Weights of a small GPT-style language model, trained from scratch on English Wikipedia.
Architecture: learned positions, gated attention, attention sinks.
Each number is 500 + 40 x the weight over its row's rms, rounded and kept within 0 to 999. Layers, rows and columns count from 0. Numbers have three digits each. The size before them is the row's rms in percent of the matrix's.

# up: layer 11 MLP up, 640x192, rms 0.0792, rows 615-639, columns 128-159
# down: layer 11 MLP down (transposed), 640x192, rms 0.0717, rows 615-639, columns 128-159
up615 099:547536492508513442542547495475526520400500504517512459503444428528485482500495481501498412508479
down615 098:462462477499548446484495541573527523550439451591534464504576552391519462549501502445495513492486
up616 096:560547480554518519503473501514492553494496449570533476458613462510500595536409552526526531541451
down616 093:535501496495515501466517482471502486523484520468507456486435546493547461515489452484544448467556
up617 107:489497472493498434536406453475463482495466556533448540508483491529526513507529444494579552561515
down617 117:490544498478445461479554493508527481539506478462543526529462546559550525507560547538543564524522
up618 104:490540496554520539473393483485446559426502521528479503526484428554464515491479560539556487493510
down618 109:505481530463476490544462428548544480483479492457481492610482555486525610437506430487436534536486
up619 109:470489565578466457500440488588394531510509502564469499606519462515439485543495483522547486535521
down619 105:500494514532541496490552553538511427529507451510598590448402557496513441540530465463550487482478
up620 094:528465496552483463545472524485555449501535533524533379543467503504462558371463526551465529466513
down620 088:491561528503520519469584514513469605528525483447473592489507539444543502578550469508507522508460
up621 108:483524431469506531509575561528518506538541523530512476499448500429495545502464530502497541578479
down621 117:511482521517513515476533407480568474467517523595541589491487430479472471541442459495487533454468
up622 105:444549507458518522483426457469470501543508457523514478523530469483430541490436525589501535403478
down622 107:454511474499531544459525503488521559490522565419367513506471498447518494470558514517445496526530
up623 110:471564533527459483532459507494483521576523484516569456472525492486521549508468454469519462484464
down623 117:525493550451454491585492474534504354500517534437470501506518502552496515499487455543499514451506
up624 096:495461549585521449493523499479525569511448527524525420501523548447547450451469453506515513520461
down624 097:535464535453433460510491591456478436436490492459536474537489477531518601508498521563552555462432
up625 096:537569513504533456473434479544497545519479513482546528443488505415459633439496402527444506494530
down625 086:530462526465630526425557552527493502476480547534493559542553486470492428583576504461484532482481
up626 090:558529522509458559507465487501438493487487510486455506467427502504480439481490498533514536473504
down626 091:478499504407504442468491448468485470457450456523466458566538447509526470459520482446569472540515
up627 099:499583465504521516541502460575477498473464458558476505506525508520454460448504476537603526471464
down627 101:486481515483522535572443506481554517459540508470468552511461441547536464550503481547530505502527
up628 098:430463524425534504502491543496464479464526448538477518530497426458516485544512471558549501461475
down628 096:512489521508597450498512495479530494478570500591494481460494521483492502492509457529514440502549
up629 102:436553492515537501510429523555482490439451529507545519516497508473479527533459462494462536458506
down629 098:485438474407419428502452464500505438521469547541521564504434472452519591423461493576514470520483
up630 101:505503577565500525507532454456505524506558430471488520436487445510529541433485474422517499500490
down630 103:505415521490463573432534528495470448516489589540547465471498531488516465492494492558533462483506
up631 105:495538488467484488439428528465546517538455488543526511517558417503493479450492455472542530477454
down631 108:450491469544427503502527455498471478594508445535488477553527554524527488606547537472513423482575
up632 108:521534499525434486515437539494510551534484473564605470596528509413521522424476505540477509512480
down632 113:475543446481361563523572478474538451521485538504498565511494510503494526497484510501455522506504
up633 095:498515514475537591458513527478538502448507523464542404566520510453528568440536454516517469468528
down633 088:531466506520561507426522475540493421533459439427478556515517558443498431427497543478464533568458
up634 094:537504466515505441377545466504455492488510474536453439534508485474435517472533510521536424488458
down634 095:557521454483494514535472541511470526487459565493521590452451517529499542531465479593495520429500
up635 098:434497515494542591498472489484582477581467477512545515515436503492513519517440527558496496506497
down635 089:544524536508623474522476452481470472455589465483373515462504500552540539535492411506575514550510
up636 098:548497430516528491446565568458492526496555454478507488602549519510454569507478467508526550592476
down636 104:520476457562499482538450528465447499527522468469472534401495491552456478595480555477468491380463
up637 105:502615498515444551548558555456535573498436530504500514545487522486486491426463488557541485477457
down637 105:492520595525437515472464536530498490513474407526464513455464488493452485452441538470421426544513
up638 096:496495450463508535507528396482520481515467519567556478548449509433534527568525469501504519454545
down638 098:531553474578507479476519588539496491613568618566508528460534493518521475491471480486493532443534
up639 095:468495520523524459481488496489489536412570396495515466488531529539479641479555425516540515462474
down639 093:534485458490488479512566539536537494521494523546498495544478557490555430415481538504448559468575